Weights of a small transformer language model.
Size: width 128, 4 heads of 32, MLP 512 tanh GELU, vocabulary 525.
Architecture: LayerNorm before each block, learned positions, biases, tied embeddings.
Training: a variant of SOAP for these matrices, 99M tokens.
Each number is 128 + 24 x the weight over its row's rms, rounded and kept within 0 to 255. Layers, rows and columns count from 0. Numbers have three digits each. The size before them is the row's rms in percent of the matrix's.

# layer 4 attention output (transposed), 128x128, rms 0.162, rows 32-95, columns 0-63
117:105105164159139091156127136127103100172121113129144112142151140151130138140117142121164101119129108151120149096137126131141187146153137087109074129115135121112086108121109113118099162126096129
114:122101137125124123135098123123166139138112124130127139132141116120135121151125102136181170107089105150106165073115151111094110134126122097194112150108133140129116114150132139125109100075127144
106:096131135119170172140179151093138136123150118147170100130159136102129138124156136127114151132111122138152145138118114139138108113178169148162127118107102088110117099144121158177094112091144097
120:097162126083090157128077134137126104106120054108136133129156128133110053161124132122096092147133127136147131138146116109087172066163114123114105171124078127091152134143148115141125132156128125
120:120160140112127144088124145137147120116114169141140174107123134099108126102138141151178114108121109106133107114138112141104189153153111119130147137174156148120122114117137094144126160116132145
112:176128122127127087114139113143133129131141107103142111114162088105116124152141118146170158128140147138111124130118150149125169144111145107110106115185138155145100135103110109168122096152129143
116:151155122145129128106061128144153147120135115110141139154115142191111124109099148136116140106165132111116110141064111075127145134144116084132126101115129100136106150093095150122139138109131130
120:107092125124122163158145156122121086127164154150123143174151142146090114103145156128130099149178091091142091100144130120103134102127152109129161129101128117132138128157149153093108115117099152
112:103112096095144129135126129142176163160112124130122143095131132129146066138132128117116111109111151162104142166131098108124138134107158130112126120158115120112113113141140126162111082169136111
108:087100112133119097092121150139129142127131104140122147107137142157127137145142117121095128109095153120130114176161184114124045137172126142164099112131103072152092160104093124120188108156117102
120:131158083116081103153136125116145121126119132135100105142150113096137120109104113094138117171095118162126154135167071156147123142120130132095133135080143109138075150188140155127114122123103118
113:105129122107091134130126147112128145105118094132161113163140105155104096116129124125103153135123163177112101124103106108139103092144120150144079140105108129176146178116143114158138104144091113
104:111162145145157108130100125129107142122110128125133129107120107119072117139138082126095103125143157126148084152123167106118104109143129134136121133102139171107129115174101113140079156140154125
110:151123117090136183112165074172178109162157127134170133134128106143144082113128182116112128156122152119148121108104123128118121138118120166146149150156121122134170139160130122082111129155128128
104:117160136116145187129132147156085116122092148083139094091133114096160093153151127139115111120137130124110099138113142139144194122139144122100122111141098109134116120135135166124134135121163141
104:121121156138137166159155122127129138127143112134177129119143131110134146178148115115173138137164121106141145117115144184114139143147131124116119127119118114120118164097129138123167102126159115
121:064127176106123135112146172121147136133158148153096110093128114136166133118166145120123091148137110095124153147140184167095168118140142145152115163137135135119095110143093134124143103120116155
111:153148166142139129124174082153055101155130087139155128132114098144115127143165170136151111137118110110142139093131140159142141088153067132122098132171174139152114108064152144121128118109137158
116:120122138115163153151153163111194113153129134119170125125154121127127121141124137116120127152122158147135118136152154149117096128099125133189135121129164108148095165142114126129131088093147126
096:126127101101138145146145151122169162082136132150152129129122152185137114134175125149106108113137155127136117107103147101147111148125138166118067153133088159096145119145148125154134169128137108
098:169096139132114086131127087112151137150118132124129142082129168107108158128109129131146122136104137135138087176105150124086124094118087135107153114114173062147135159137111098123159115136102110
104:096120133118136151141142088157126095140117104154141135123155129130146148116141182122164139147063098092180140130092122103107094096090101100163121146127132108142116137116088115137136121147176129
123:114109123134132137160123122121120170135145149119138110160112154105110152135118139147137139127140120144151171035147110132085147117136089103172133166145082180142127095127122072176099125118123100
105:146150121140104124107136125131062122134128145133129094115127134131108130154140145152093101111178149151096142104084144087093129119139110147115084106110111116164146165136148132060113146146118091
124:145161113175147154134127109182081117142119132127116120140134138097160166109125125148159099109137121128133123126073124129145149123146108182072150149149130146140131144115155175098140162141108119
137:162131147139113149145156112108165124120134129165139123123108136066107147114139119134120133132151092123118055134095081115139139145138146135088184092096161165130113145127143155107078130120116117
121:137140164104119127136125099122099136138150130135142164118110129127127152138132108145133151157139115103109095060065119095130131127113112155109134104145108146145155111115139122148107108144174156
119:120134118130145117114117154139122140119101135149141143139102179137107152127093159122163151118138108088149123131095135096151111118106147164123121138130151080133102130118105108150108140114119082
120:094099120136076134068102160144122122107126139127134151091120135123106098120078112149105167173126134139081143120101160137125146157137141132109107156142119127135124146133156085108126139141112164
115:126136121115079118121123097170179153123113116134128130117144147156103141125120178155119135130125116097144136155139127127165124167120117156104125160178168130122086137129149104098131119168132131
103:115127124151140165125114094139210098155122137117157178148152146157111132152134183118109155100088121149143146083133100139103141147111103098131106117102150148159147162175167100091127160125126126
111:103129144093148098126105120145131147107129154157125107128138152123133132113104143108097090111098133084106123112158184121147073110137139178133144109141151121074146116129094147110112116163196100
091:101109143097105121112125121089159092147144135147143164176123160144119128143109129129144113134117118106088137133109140146144150090159139110146096166140183167111119131115134111133103126079109132
080:111118133074143159147133122122092121170094130131085149157130126138149135149139133143145125119118136158088139098106097105122122123170156083145092149154130122142113110094121137165145116120176141
076:134098134114147121111158073117145145114153109139115116148115103109141121159113135157147133145099140139123168094129155124093145151082124090192133110166120125127125137113105086173122125135127092
101:124115118124161174116119169100124115109120169182100133164143116103134098115153128134131161146143100127101120095174132120130118106171155103131128088154152118097154139127149128178134082122160139
095:066148132124132080077123148137059125110139128135111120139136162151163109123107106131133137125090136123176120103155138113110105126174065119135111133118128142127125105109098138117116146138112121
090:120101136128146155146125161131142153140133150119149164116151178167110134085127086168090105123160099138116161136142145127138169133106128126123085097119151105117127133123079130151102083105115114
083:124117135073131106145142134108208143138121153179155129094119136135141127090164123070135158072101161134112109158090147108120107126106127109147110111146136148118104103115112114129167121162139119
089:127096147121144079143128155134169138122111094130103159093160136123121157140109108105160126140128115141102152164118147165102108180113135115114148132126183122107128090143104132129145144103151118
093:142090133129147140150079138124163164108119112100113117104118137122139139137132101141164181098066160169163131100173100123098104106117124080138146134129116120118148105141116077139125129120146152
082:130123102176134135123127132147158142167117127140177136144138133140134112123128093101099152132079121097138083139141113087120142142139100121084150133106088120144139182130132146153117135144084114
080:161115111099148125081128116131114134127117109133131149122115140133116065067145176168163120122107162177136124139143142130140147124156146101164126121150164105145137117126088131155143140159128152
078:147120120114165137156132130114122122164143111087159189120109174138126119116079082133106178144118129138124138117125160111147085114147144144161142083139101128135145135101146134093163093082151113
080:127128088123112133144167127138083141057118137128105143118109114117152131111153138108070107145124063098150130124136146158162108099117131135150107165092136152146103137135102120097123095140142136
085:150095114155165136145116120166088106112148119142165142108149084124129108118130143111118137141142117117106128113138096105193073172148171125155137122136119120151104133149108128128189113167131150
084:150191101088069131116114102130142119096107134135161150147118150156118146098123141122120124115135084116108125127128088103164137126158119150113109105118154124121120123111168114099151132144142109
082:103139100144144116127124093160119106093112091114115117110127126166114208118119117144110115135102106087128143121175139103137111119149115139089145104112096111125185167118132115078127099115164098
093:140130101136128117129131087114143120115189118114126216153166151105135113127142135149123129141128161157095139120119120155150134158141109122140163150140158136157136173125121116179143123128113143
081:104099090152103097123134101107149114156109172150105134123106106113121103130111129114126072133158164133131127122136107145104060136135101128105124129106149160143095137152135170130150157138152079
086:146132148158143122116150140128119126109091148079138129128148123121140140151163132138133134108142125190149097183123080082134148159106123167109102117123124069147129133141149150140112167135150110
104:172115183114132144136124097136157151090125102121127167106098161108157124131159128140106153108141123154099082130101116057101141109134153148105117107142119123146137154111180117117079155122141117
089:123104125118091134157182100118143087126112110150141159134152103141115130153132069085134108130143113151083126100115131080123138114137135137175132134102117123110102098142142140089131114150173138
078:166132123132127139102149128100150124116136106146126133135125130096162120153138142118188080113152139135072126137075101144124143110167104103111179117126136120163094170125117131099149139140151110
089:156123101156130124130163129121135117092119134106099121112114115130175119125134127161112115100158143094115135160117139164152129118127109146082099151099155116134128157101166140111165138101073137
094:128128142071162129145157094148114172168126117122151150125120168109146133129137155111146125131118095119112181130129198127090122103135120125150136112130169126172106120116123149153141106120165137
078:110127140106116174119111127164150147141091170102147145123117144129118089140114136152110086107154111146111113125175156083088107115154144128187113154119154178107167126128142096084137120116166154
087:146118090154138116114129131116099097141123108113128108135177144118095153124163145126127111123137152104173133108071154149150099108119129140108087163117138146150082126123159150133101172123181117
091:155126124093152144117102133139119174128129077133136118130119167129117145141190123103135090100125131106156096076147131122115083127110144142116118149149088135044114166132130099154118110150157103
094:156130137113147106117130133142129135088189119124173137138141159149083148162119151159115154135160142145152134117153093104102121119087161147123139124125110139149135144101161103167131126126144116
081:084088152148099125128141162119139135103100147149147133134138128156153147145112111149093131147121182151113131169177154151129065123112166117140110125100104160119121125116090150132161095128093146
076:125145132136138129082118160144135126113097169136153192161161106133077130087157125114085123098132143122111128124099149127164126145143169123115071108150134164082106128160133151139141103086159102
084:103146104126157173116097123132114172106137136131125154171129151126177130128159108097141100141122134115152160146120111119109136119100147137089067130151137143131136140126113138140147090124133134
086:148103104112081121116067115125123129103143101132111123074121114146162145127115165140097157131136112080139085131109098122127169138102159069071106087143134135146135155114166107132174079137136139
# layer 4 attention value, 128x128, rms 0.074, rows 33-95, columns 0-63
114:095122086126164127098137113144108137115112105106144149135108140167129123160127102107097120169142122132163133135186141144108094151115144103145101092103144120071178105090120105128135110171140163
112:115107096116154122155114122180117116134114094123107102133170129140074133116107137098127129080141129138137092124122092137118131123119101140142161153158098166085127140158113098110131153101162134
116:121115166127144114153138158142065134167126153153103101134113169149124140098091139112080136105118065119112122160179146111133139158119135138120153125091143129132154142120114124086098109142121088
125:127154099155151214146124097111117092116134122159151095133123107149130135161146145127146105119188113136147107115097123080121142114132138153106090114135125090136125139129126134157148116135130113
111:107150099171158106154127132121063103099122144146169133119106107043143131127143074161151145189123165132133130142150122096127177121151097158145143127129153107127154148095107127120130096127138114
115:113162146136109146146164111134141104104147153158085124147131166134134114169122112090131086160136085164108132153170112137134126141102137145133158118151162142135138126124153169139103151140109094
123:118145137115163112114110144105149148144099118131090154118111111126105099130092110146103123079131134145116084170110128148123126131150128155076151104149151166104177119142118158106131118139172079
117:110118137137178154139109124125127168136110120103129115139093173142094154125119111163127160106109144136146161079153170127098130153115149113132139107114132127144150134143071160146151138095154135
123:159155132125141147144109135146156196099091165118091147121166146131174141137110132105092119149063126146163158091156110139142125129088147097105145124113092150134133138113135153109124129106126147
121:122076125114152126128106146118129134114132132122135117134111164186166117138148115163060127130135147089137075127098181132152079108076136108138145126127159101138143137134148113086131150080141140
121:104125152130134106130100126135122130178154129153140145142136149111133151103131156106096116126149094174141151169156145168136109104117183115139155127135124122096120129104075092112123133088114178
117:110131117143108112123113091151135110152132135125100105126132114130131129120117132137164152155157109112162188116096132100148192145143105172122134128127113157146137097133128162115165117129126111
118:154120155186165176126150165131131143133145139134136117101094131146124152156105109115092126099095118095135146134138116145148094112131094131114101117112152106118120113138095150146115112153139116
111:117108115119157088168127080133123107137123105120125144148123134126113136120125170140147181108168164114151138136127151109117120140150139125100121097089149113143108166153134142168116101138143135
106:140125124091125088131164145110123097109138115138144130102157126155103132113137148119115158124129171160159162158151109127090099124109086134127151098138134190117124126123125105159153067145152142
121:201139098165089152144124085134134126116105165151131139109141084125147127107142115118181122100125134107146148115126102122124131102147082114155132099142109148146171177135155103127142117094165105
115:127111117173086126108163083133152148089165110113157134107112121132134107116123153149130141139153105158119144157124127153106143119142132124103130097128093113126123138117157114126146105147156149
120:133106104087086114106104127150137127109166100112136122131146121134119114132154135094134142123139110109133139144096118148138124091163114122128128099105128171139173102088123070134152135141147185
104:105101100166100144121102154088130149162108114163109114199147164124079140120112159083114103121126113124157138141146116137099133147130178126129145147110106104111107133087102144155139145146120124
108:138136129157153166106117158162113129125143119113147153138141101113146127152135115145157104153151164100135127108122126161145109106069145097146114149119145162153139094167050146151117168126138152
115:143091094133146169157151139101119156124144112134137139100071151122146111153124145187120176121088141130137100106169154138123126153142129125101136115128122139106114101155115142111142171112151135
126:130137148150147120094131078116121144146118105148147162123126125157137080123164135111160143132124129110083109166123158137092117138137156151140111123129181104121140166082096128131156115117168161
116:127126160137111065128140089103151123145106105106099125139116113071123084087109119151098135127126102148142123201107121160121136159115121155124141180115115134158137162101130142170134133147139160
121:114132122138082109087139136109148152125131135127119130143105179162094138134117193148108132083141143132112115097134110090144097114119133121130119136121156155179123131124141129135115124126120111
133:092120129111117143146129151138139103129120137132179151128125087187084086111121144134102118125173149131099096102082131144157144105154135174138130132162142126113146117160116129151161181116101119
130:080140142149125094129162104143128093183171118104163131137089066101115097077143129122152092120145131135133174138131138109130166124164129121109129126177147102127118120111169150160126156156124075
124:145192122158091137139146099119130155131149125162107105180156129129191128084163145134150111127163122134110108084139117086119148119106118108121098114115119141104109131144154122167100154135192117
132:149163165175190144130085115104128127120099158088119120137091114108177123110119151129091103129111103114162169133131132090109142137126126102081119116146157101179184155125160157134128130181137115
126:125154128145148168116141148092108145156137148147114135127067161158148154093193141135119117127094074148140114077134129130116104098123124088149136111118106103124118117149158148178158122103154120
110:123133127118144167105101158158107113158139081144140117103118106167123069139139167124130139128107113137145108172130140158082130124158157128143156100114119120125156101115109098175158103166134115
119:127150138098126104144163136110129161168094119114118089127117136148161143077166135135129118142147098080149108132149089102170157130143125114121119131107088141117107112150136161154096160130111125
097:159142126154117109123128148155090175119092130126148143112152169107117154134166117122152139108134115077120114147124129133128159086131128111158117105137180142172124163131168149086116135110168145
081:159153130145131105132092142115190134149106134140112120119151148134123115083110154138089112131154151126114117124068140113141129115137129128128167100098120119130116162129135063104113143097170128
077:130199113131104131093169158126126157126167105120146143129103126133145093151128119154115098121146155175142111141123129128131128133107174092085128138114094149118126087124133155149123094132123083
098:141134131121109163121162164098135147120124104144107108118134151141112152141166150127118144143117084147149096117117148112133077118106174097159100125126145137158096157105126125139189103112156122
089:151127147154156151166125177149104104157134142105130115132101177167113098132126105150123101130122116139116118170122119133140114140140134093149087143087165140160114112138106118093099111141095107
083:106158137159138105109117139094157116158162110135083103098131097077133127155101137117100085163135136132121130086104153112132115168192080131147158108135164149148109130147105151109130131167141114
086:158135141093144090163170123168158148115126134151098137156123122178120099094140159151118086153119145155111157102156142130147132163138159129110121142142121140069103125143149131097095156135156152
086:133153159170087118110119109148134068113162155107125137123160088101105116107143095169095093111161085106105115133129172142124157135134092119121150139119183118126130135130147155164112137144165126
094:145103117123072159118138126179150132086093095103103102126092114162130106141152126098148159098177144148124115170126103143146094100163103123123142110107114132112109154136159141152129170101139124
079:169144095144150151110094124123144143105104129120121172120134129113140155121088116165145117111070083132144170125113115154134122145158127137127157143141103136071152131125110120091104100167126132
083:110097132099089085105143098080110152113153124134141123091094136113176125134128140118128130124111099111123174116116159172148169109153107106131150111141140140164168136144126118117112091152134096
086:113120125124145124106204164103137172151131110103131124101104142142086111126161076135126109168179126112110187133105136090161153069172126163153117159102153098162141150113145141104114122105124123
075:110135105142148116099114128098171131115170087138136121144102124155138163108097135144111134132150101166137095118109135106134122126100105166121094155173142100144158143130188131149162126103102096
087:122128184114159151109170110134150153128173077145133150079129112113148115129121115118133086095130145114153169117117136148161159163175131144151138143131123088161148122134123100141121149084102141
090:131130142133100097131138092129127106115109138070128120085128116085136184110119160137156138115125131101127111123149096064098138108131068146121090128103087107170147088114108133091146138087154132
089:139119099163141139134162138134160125136097147118120117068089153156113128140101122097128129128140139141147119135115119155159133107097139150120128117096135101123195148112126105111162139161106088
089:114144107078134094113137117113141118126103114113147116146142098143145134086113151146150096122150145137120135143115100106151152190127151172143159104110145164089137152136145139142088124125108114
084:096142106166119106132121085126129131108122132150130127169158118117159157108127091150095085160144128136119155094135113145107151117127123135176126097168122084145112079135149133160086123122163104
090:133134138120078130128149095110177117163118138142165133112130111142128136099100088139177111122152127154159141114140103125072118146170103085160115109128128127102143080153157155153100159156143120
090:144103177126108120105144129113132152109096073146110136112094108118150071099120119141165159115097132104153134107155139143100115124155110087139127138159103106087112127110180105117129136134187083
087:139129159131119119120143110137139184092116165127150117156123132133137153111140157150153160133091122092102165136152118082148127116147158138128132101126143143130103133117147117142118115133117124
081:146124193122082145124084132130149131151162143140090149126148136099110137098138109149155130110094101128146089134104147095133181164121112072114113137155137155129127112139077124129133138112182097
086:128121151128193137134160090123085141137109118115106127141140129126117117147155117156153113126116067112171095076107121084101121112141136121099120131150125164180181102125179122138104135189135127
096:103143127174124116115140148143083131114100120124140102131144161137129123091105117112130107149133123096184122139147089074136135106125139157099131098108148135151120108150098143115137136114072144
082:136119167137110120138173182176150112125144163128161121116123113140130153141150076126158158177110112100132112128113111119095129103144104109137099119114144096120140125155134132116153136085102154
081:112109100101112146148109146139160098152161153121111129122099134143117104147087115143097129130137134090100150109096086132109125158101161106147153111099136137160160164130161150137085145135171135
085:169115118120129157121143136082149100092157117078127096144126109146160146100157137112152089104109127130119149148111116140132137124171182150124104114122097140126146174098126150135120098106134089
091:157138133099158129119125071102134135098123128098172101150111131127101155119123122114104086105133167132165120103121109111103111120144154156127129106162107081145100110118143140136091113120125080
080:141128123123083187101172144131171155125119139110109139134106143113109162115132090146157162115155151155118111125103124146171141114100134130135144106130126142133064103148079098163115049088109137
083:099124138134145102153129174156125160130141100127123162102132141107156173112122137121082138129142133156140105145139172151155144144138172124146112116076144136127086138161146142125134155078159115
087:104172119164155153149122081156094159136140143125109163099128103121122123129090077131142082139158099139145117100122148161136128107123126175109144100084165095176150100106126109101140124094139116
083:124113106143118147138164145087113157077145116113115096129112118118143128163163115125141163157090103140161161141123103122141164147157096103090124102118141103157117136090141085139147137146130107
# layer 4 attention query, 128x128, rms 0.0857, rows 64-107, columns 0-63
107:119144118152127133110108097128125123121132088127116091106142153144090157105133148127143149074119089120159149109132127126139106173108143139162124126115131129130131135114132131117078129097126106
104:125128185119123124165130113147086173122142087104132140099149128144149117129120120144110131125087123140150145093154112134132155151156150117179140104178088128073157080131153137177098105136131146
117:124147155108138156165090155089134156164128127143108153123137163163134110148087147169139091115083139104140109173110118129145097091088129157105075108143104124134103145116167170126164165129114111
110:172136110153144065174160092134120118118125126100094126094127070119110146133131104116159140112163157139061139141131119190127126138106129110151142101092137142129123155148127139093144121135112122
100:145147106143135113146150117131102132099114083150133152126100123116159172117099128110158120128147122125129120140095099106114130134094132118138150090117131194157168126152121101160181166126089128
111:103124145156131144145095175122126104100164158091094139126148156121115143148097113115135077121139137160129111108150106108135121079154115082161137148146113086155184123095115109111113162113092129
106:154147142135151148111121146146123099117117130114145125110133165159116101101151126143090080122149155137104166137130135147146110141111166157124105067111079129111181128158132081153112111112110121
096:136122125132130128089135131123151122150095106122179083107127126113136135057073097106161098125116115075147138112136110124153085153135105137090133159099113134122120144125148152071101137125083100
114:134118148126162126104167135138152126131128104131115095100122154136146142178137131137146148107109150099123154060208094124150114121142114112192128117154119120101115170106131132122148135053136127
110:136133133127070085111157172138135167128166090149137148138157110144086118117170124103116128116111109137155089109174130090105106124137095108176120160094121094130114165182116118127119126110153140
113:088118132142124130138099125145137129097150121142154108155109123141106106136088096098118121135119139118097162099151123140106140160134127141093118145134129200132145128097117132187105126126138086
100:158109168138166153097109144117131078092133126123108182169117124104062082096086145116137132143131146149137105076107122132144132141149149157140134116120152118137121146139164150145148162107174137
109:121125140156122132101154136164153129173158112116140135110123115105134119132159102128104089136184141167095166122144087140127134155111147145132150165119131094137117154125149114170139132120131152
117:155105138127074138079167179139114139078148122132137101112123132104147109135083110142107136116145119143126154133127126126115143075124113075103160125101119165099125163114165159148124127149110122
110:151110096133146167117127154146150120112115131132137098124090144111133118116136167113089123135151156127115135143117094117141120138105139112099115085145116124114098173143110105109104130120132118
102:109131099148103131132084128148128122116132095107138137151132105124129104095162174121108103147108082126150124153133081105186120108150156161144123123111082149164087153108165145168126118116148098
119:168111149179078157130142142120140158120110156119143071119120115117138128087104137171086128106132147144124066155134145138156132173113135140137127127124164178161125161113113083119107105090113125
104:083117136147089125146103193139103145104096129106147139113119114122140098126126110119114099096138143128167110118159139128142123123110111143142126127122154073151130168152121163110122055131136146
116:115123153113155159127126115127146126137184134137137126168137157059125152133104134125141171141096135124133090153141153161126116180172132152146124112149153140126124146149146110137090107119108163
112:138142087157099130110145126150166188129111106124127165124156129131099123157114134095106154132126127143186159111048135153118149144137149125167122147134147107106136173113100102176122132066101115
110:111130133103124133166143122067099135142119123152089112095095116119112165171121122113153106142147087120186159107146159128117096176099129101154146139126104136144101094085136138139133148130193117
113:164120139101150162135128093149217113117117069070099105075091114140157089130108138102118089156123136120127114114109145170110079120135102111139137127128137116126119146151102128133135112154146135
111:140110151131137165110156130125102114152127117127130148135145121103150123113139110116089103122148103083142139114160160118162134160144146102135084154136163144126134113120131157110121175138098165
114:097115130117195118136173112081157145095122162150168136116141166164147124122134094138145128120118122109123147119116119107101132158161134170137122141112131154107104121166149153165149148133136148
107:146142145140109146110170113168084116120145155116099128114114082075143130094117152138170148153121074110167103145130115164125135122147114130176114147105082100123126125142165145112123077155161147
116:162119079105134117136148163111124110135142186122117105125169134144144109090159130115097117099140148154161114151122103119136141121157130142126127126138141116140150131163124151106118194150109117
118:126163126138147168122097133137109116135115125115112133159151156163115133117176113103168135077126084111109097102160150095099146144105121085103112121119148156095074145144121093135129143135144128
101:124161117091123121132114119145156150132113169116138130134106106134155173135144155148104164163128098130147123087114121137133097095143111131133146138132159170097110107092125111098108142121138138
109:149108149129122104111100118147126124147163134107108115120107154137162091134092112122139173112157116089132135103131111107151117126098102136138157139139169104156159101165176097114130131090062159
110:136186158155136127099131109108131126152147115168169164141173088140133123140131139128106092153143133124098108113122114138131105112150101177117173141112104144139125136125140159100079155112136145
111:115161117133078179123167164142175106122117110161119122155090095145139126150125114122119142119175133105133104129117082064153130141159130127124128119131126122076142148112123127156149089116146134
110:129166138113117146104159113109103102142134059122110132106090128181125090143117136154089150144115129143128158134140123189190112125122107111105126115134157154128099171156084147135090137144117123
105:118101149124120092144173161105145135133197120116130184123132148133089128112096164145131123120144154105132109154136127186119098128119126090118116152079133113136107150154136102103102148146107139
116:148081136109126143160110169140098142120115090117119136144148129093125148156171193106104131153122137151131156167151119153105095144153122134129140098105099177146150116109114155147161143134102116
111:125115104176105176138149098127138138123151144125093126096148129111112118109123171145128086143124169156072112154134091114097136105139159193141107195107093141132118114109109086159140156108140121
109:124156136163148175146130108112092155131110133145117134137173116108155122085112093088114135163123114090137112100145133112148142135115125076114156162106132162157086137104180134135084101133157139
107:128132103134122117113148177128082110126143158104085100147159142113175089147145120143099139120141106189092146139131113124132143153135106148080084130175136116151123102130124154141114128142133082
109:128095105177141132111080111145174134157105121121125156142159146176149105129098137143116145156151091173137081152129138110111113129106097106130124148118154142131090141089106137145159155131072085
109:139089146181148157113111123112097101140161128153118108114123158108108086122063168125147127122125168123130102116089146142107117134158137101157143067133144168118134121135162160121148129161131113
108:132174121099112125086126125121144108119166090077085123137164147121118158153113132160156128134117107147150134116170111152094164159148106132144157129124120126143118098094111136095116119153146115
105:116105126122120117091154125130133146149100134087145134101137131154169136151117190132075153124116120084126112119148138130181158107079088178109136098097101113134096114141143108119078146111119100
115:135114134148133172094115096129117159151043136143138120161128123147133118188157161097155122100163119131099064085143139177151123109112087143131153120174126107135132106136131147142151112104118135
111:130096082146156117112118140173103125124126121107145095129128109161131166116147152134114149077137177104141110152121118114110093127124103106155126175117137112082151112123137144118097146111143151
106:133167102120120114116101183168101144150152131134151149123141130123161149171119082153125142162161124138109124107089138120128134110125098153161131145106092158095115122092129136127122088126107126
# layer 4 attention key, 128x128, rms 0.0868, rows 64-106, columns 0-63
119:111142107109140136082116127122142151114116135123125126193110120151086153112114167137139166117099106093175157106115141132142151143115117120137128156145157142109111104075117125135122101111166128
107:079142103090150140130098097146125131115151150099124118138099157099112112126109136165072130135105103126137134141118132106123157133154150116166127122161081163097141122151118126178099156169122143
123:133151145101099147127077113149140127121116097136153155137131148122108140122122152130104111117142174091171125180077084140162112153108080121128132115147096108118118165148140138119150167113111132
118:168143139131135096114155108079115133123115132091129097168135097127117153098124111153175112130137129139119130157148099135101121129108120118130120104095108116118120149106107152115094151139088125
105:208150119136138111156147135127154118122138128173099147132102132116118199129081095133140139105132110086117116137092122120088139117146141071156173081099105099169115186123118129129138138108124057
119:131131177137148154127134185097136109145141130120101128149186145157131105111076120153115132099119144123132119097089131130134152146139108092140107158176109135129151122106094116121153165204115185
115:165170145134137152168105140156096118110138131131119147131137125117125146111109155176084099155141129117115161099166160101140172102125155155119128062137062144126135130149136113133149156125139112
099:177070123106121112102140129135126089113111127175140071104109129094101115147109133145109128111145132126154129090136111147129129156100123127113151100105111140142092112123125143154097137099183129
119:139129076161140097133128103132123127146121158104123103151120117096159087203149155089127164084128095129096142109189102161132124145097115104120141088170117121073153133119127138137125162118114116
116:085172098121116102170122150168143123100142095140099121147128137143112094153163104166132106101106149141125075131143103132130132125150098169180143206109105133121126095146132132124127091139118125
121:071095101117172088137109097128150107123124114112134169119092146085106125111111066113070142131133117134109108106154133104149157146146113085091089145110145163138133159091132147143150144119165117
111:142123146146119177167164114099111100157144135128137188130082119120100077126119158115142128148120125159137123073134103168135126116133093121140143103173113144182160138114194140126137109126147151
118:148115167108140119148103136103165127145169117073131152155138133139148141178140148071130126132110118170099153127140111137159163113111129167101171108130141125132109166141112103124117088128147140
109:138119166112126097142112198145100110125144134136149142126128145092122105141117141096135112142140111134122105139103119136125115104140127156103122076074138103113137110122102166107112191166165124
117:122115115166167184143140139171126122148129103106133102094108093154103139128139102127120107107154145106137101137136140130109130097083131130096149102093115126128124132109076092149092132126158137
113:108168118128096135118147158153132127165119119127141110143153101103085081109141161138121145143098142136126118142129077123166113102125163114137132136074130118160092137129150115182122122144135124
118:131148114143114124143090106136136126123112127108147100131097119129133098080096138153171156138098149146145095141161116112128146129107136131099143168129149151145129186132144137112129149123115121
111:099125115087125106130169159139107146114139134127144127140132120128135085160142113161146119074128188176136128126147093111148139151110085167129131144123093123121131172127096159111151114187164119
115:154110128109137140128152084129161099160114148122148158130112145101099150164133153152161139106116124124133100136159121124135091115126120116138145109128175177175147139137109085168107109122117150
120:113175096128124096116135140157111130158116145119111161101130144134124147122124145093140119146125092124152105132111091100065158131140147150164091125150140155099151163156132094141120184089106088
118:115107165113145126131107158136123145108134120122139110130136139125126121122128106107139170122130110127153212118117127168128132127146160063203145146138108141108103130134134108157107125142192111
114:131153143093158165136146100155160136166115120120084106116107136125150124082098154126082111161098128084121130107149114146080142139105084115127161116113143133093129171150150110149118103135112132
117:160163072129165133131146112110081110106092178140157110102129123171117133141157154119109142128108131136132089108084112174163161121118128109131134162160124150124127132122087157137096121120148162
117:098126111120128109170087180095158122138178186148142154127079121157133141147111090134147175121102131120134158089118119124090129164089147098105113122103103108078122099149128141143121107105110156
113:104134154139161143108143110097094123103136145143088125194127114121129137097178173103139065140116111117157118138132121123084153101145157136130156117141143130117101122145115186116076085127139153
126:178112126114086152154121152105102138107150119145084120095114168105164117116168129119112140109144105154139118147127106121154161122122129145080117139081133128145109141094109180134174134115115148
127:123133133151121173099156152135112154128116126107126147134106158110092142152141072179143140122145095092130159115138149126157169137138112131084138138121116123122102131117127085146125109129135089
112:100150124088122123159125132166094127165105148135125131127096127097116146088150102131156115117188105119134135066111165145142080101125090103118156127134168135145098140100081107121135156157118130
121:152107109167133122097116146125115147131171120119116113101136166108157114123080123111132151132138134166116137120143122125160127153107121161144157108132131139099158092151129126115139129075112155
121:121193133144164124147120106123107119142116093135125145152151117128122117175129139125119141155162114124129103159159134141150126123132136160116163133116106140163122150112138126091108151159099143
117:110150115153110114150139102131155073146128099150196162129131129172154107120149080126121084106115123091148079122144136123164167148126135133135142128160129191068140136132133138099113114172166129
118:107183130174126125161117107130092124110142117084153135144109140139117126137130144131097132164138143110123130132136085157161140119095113128140131129104176108078134117142147129095107114166149169
097:102124128143176140128123113094169116133126090140126142138125077104110142119125139146193093153112101167126076175139094160124121119118087097131140129132123115129083155123158125123133132167101111
105:174183148088138136106139127133097142113143119140154140129189111125126127129136092144095121123144123149099134116129175160177103097107129128110145121096128174065117135101158153089143141151132074
105:176134059144149120145092105166111156147136134142130131162118146124124096137136138106102103152107108105134128166110149115120138113098106113115122154125139078188144177108116166125129108131123150
102:101126145122179133088092096143139097130124119112132144104137118101092114124117192155105158118138174111112181152133166127162083111153095100142128090131122147141166123132124150137127137109182142
104:133136123125121137121114151151116144130114147147112129075177127128176108175106097097101074110138135125122101066165136111137139151124144138135122144139096126135121117117151127093094155123115161
107:166151111130083140115151142124154122079108124131138085114165141101131117129144115090132150137147157097093089120143160114127149149154137119158159133130133150129145127137118125139152161111104097
106:164131154145145139131127144114117128111126145133137126100120094146159165090116106098122131158132135139151150114113100073166110114145150141141153114177113145126145116100109104129093145154102144
103:144139121110126142120121089179134107121136134137103140123136126131103138168111131081120134122069120130162179102123113109130128115134161156152113125100116103127106145145105121118164136144116124
101:129110132147097106101171117120161086158116107157114112081133111150092103146178107108118126128114120130122192125172138137152167099111147104100117106105123165112100151126125115158107137155090103
108:176113176123163134131128143128126095141182132125124143151133149139132162135142159130118157147156138095103121107119129112131189121129141120153069168125147131146106127148141130103116088114124152
102:083149133112092147110115088122105166108113079173097080130150156137101125156133097134101145154092143167146113119116125125151125110135124124126093087183151156156129148151111117111083107108135106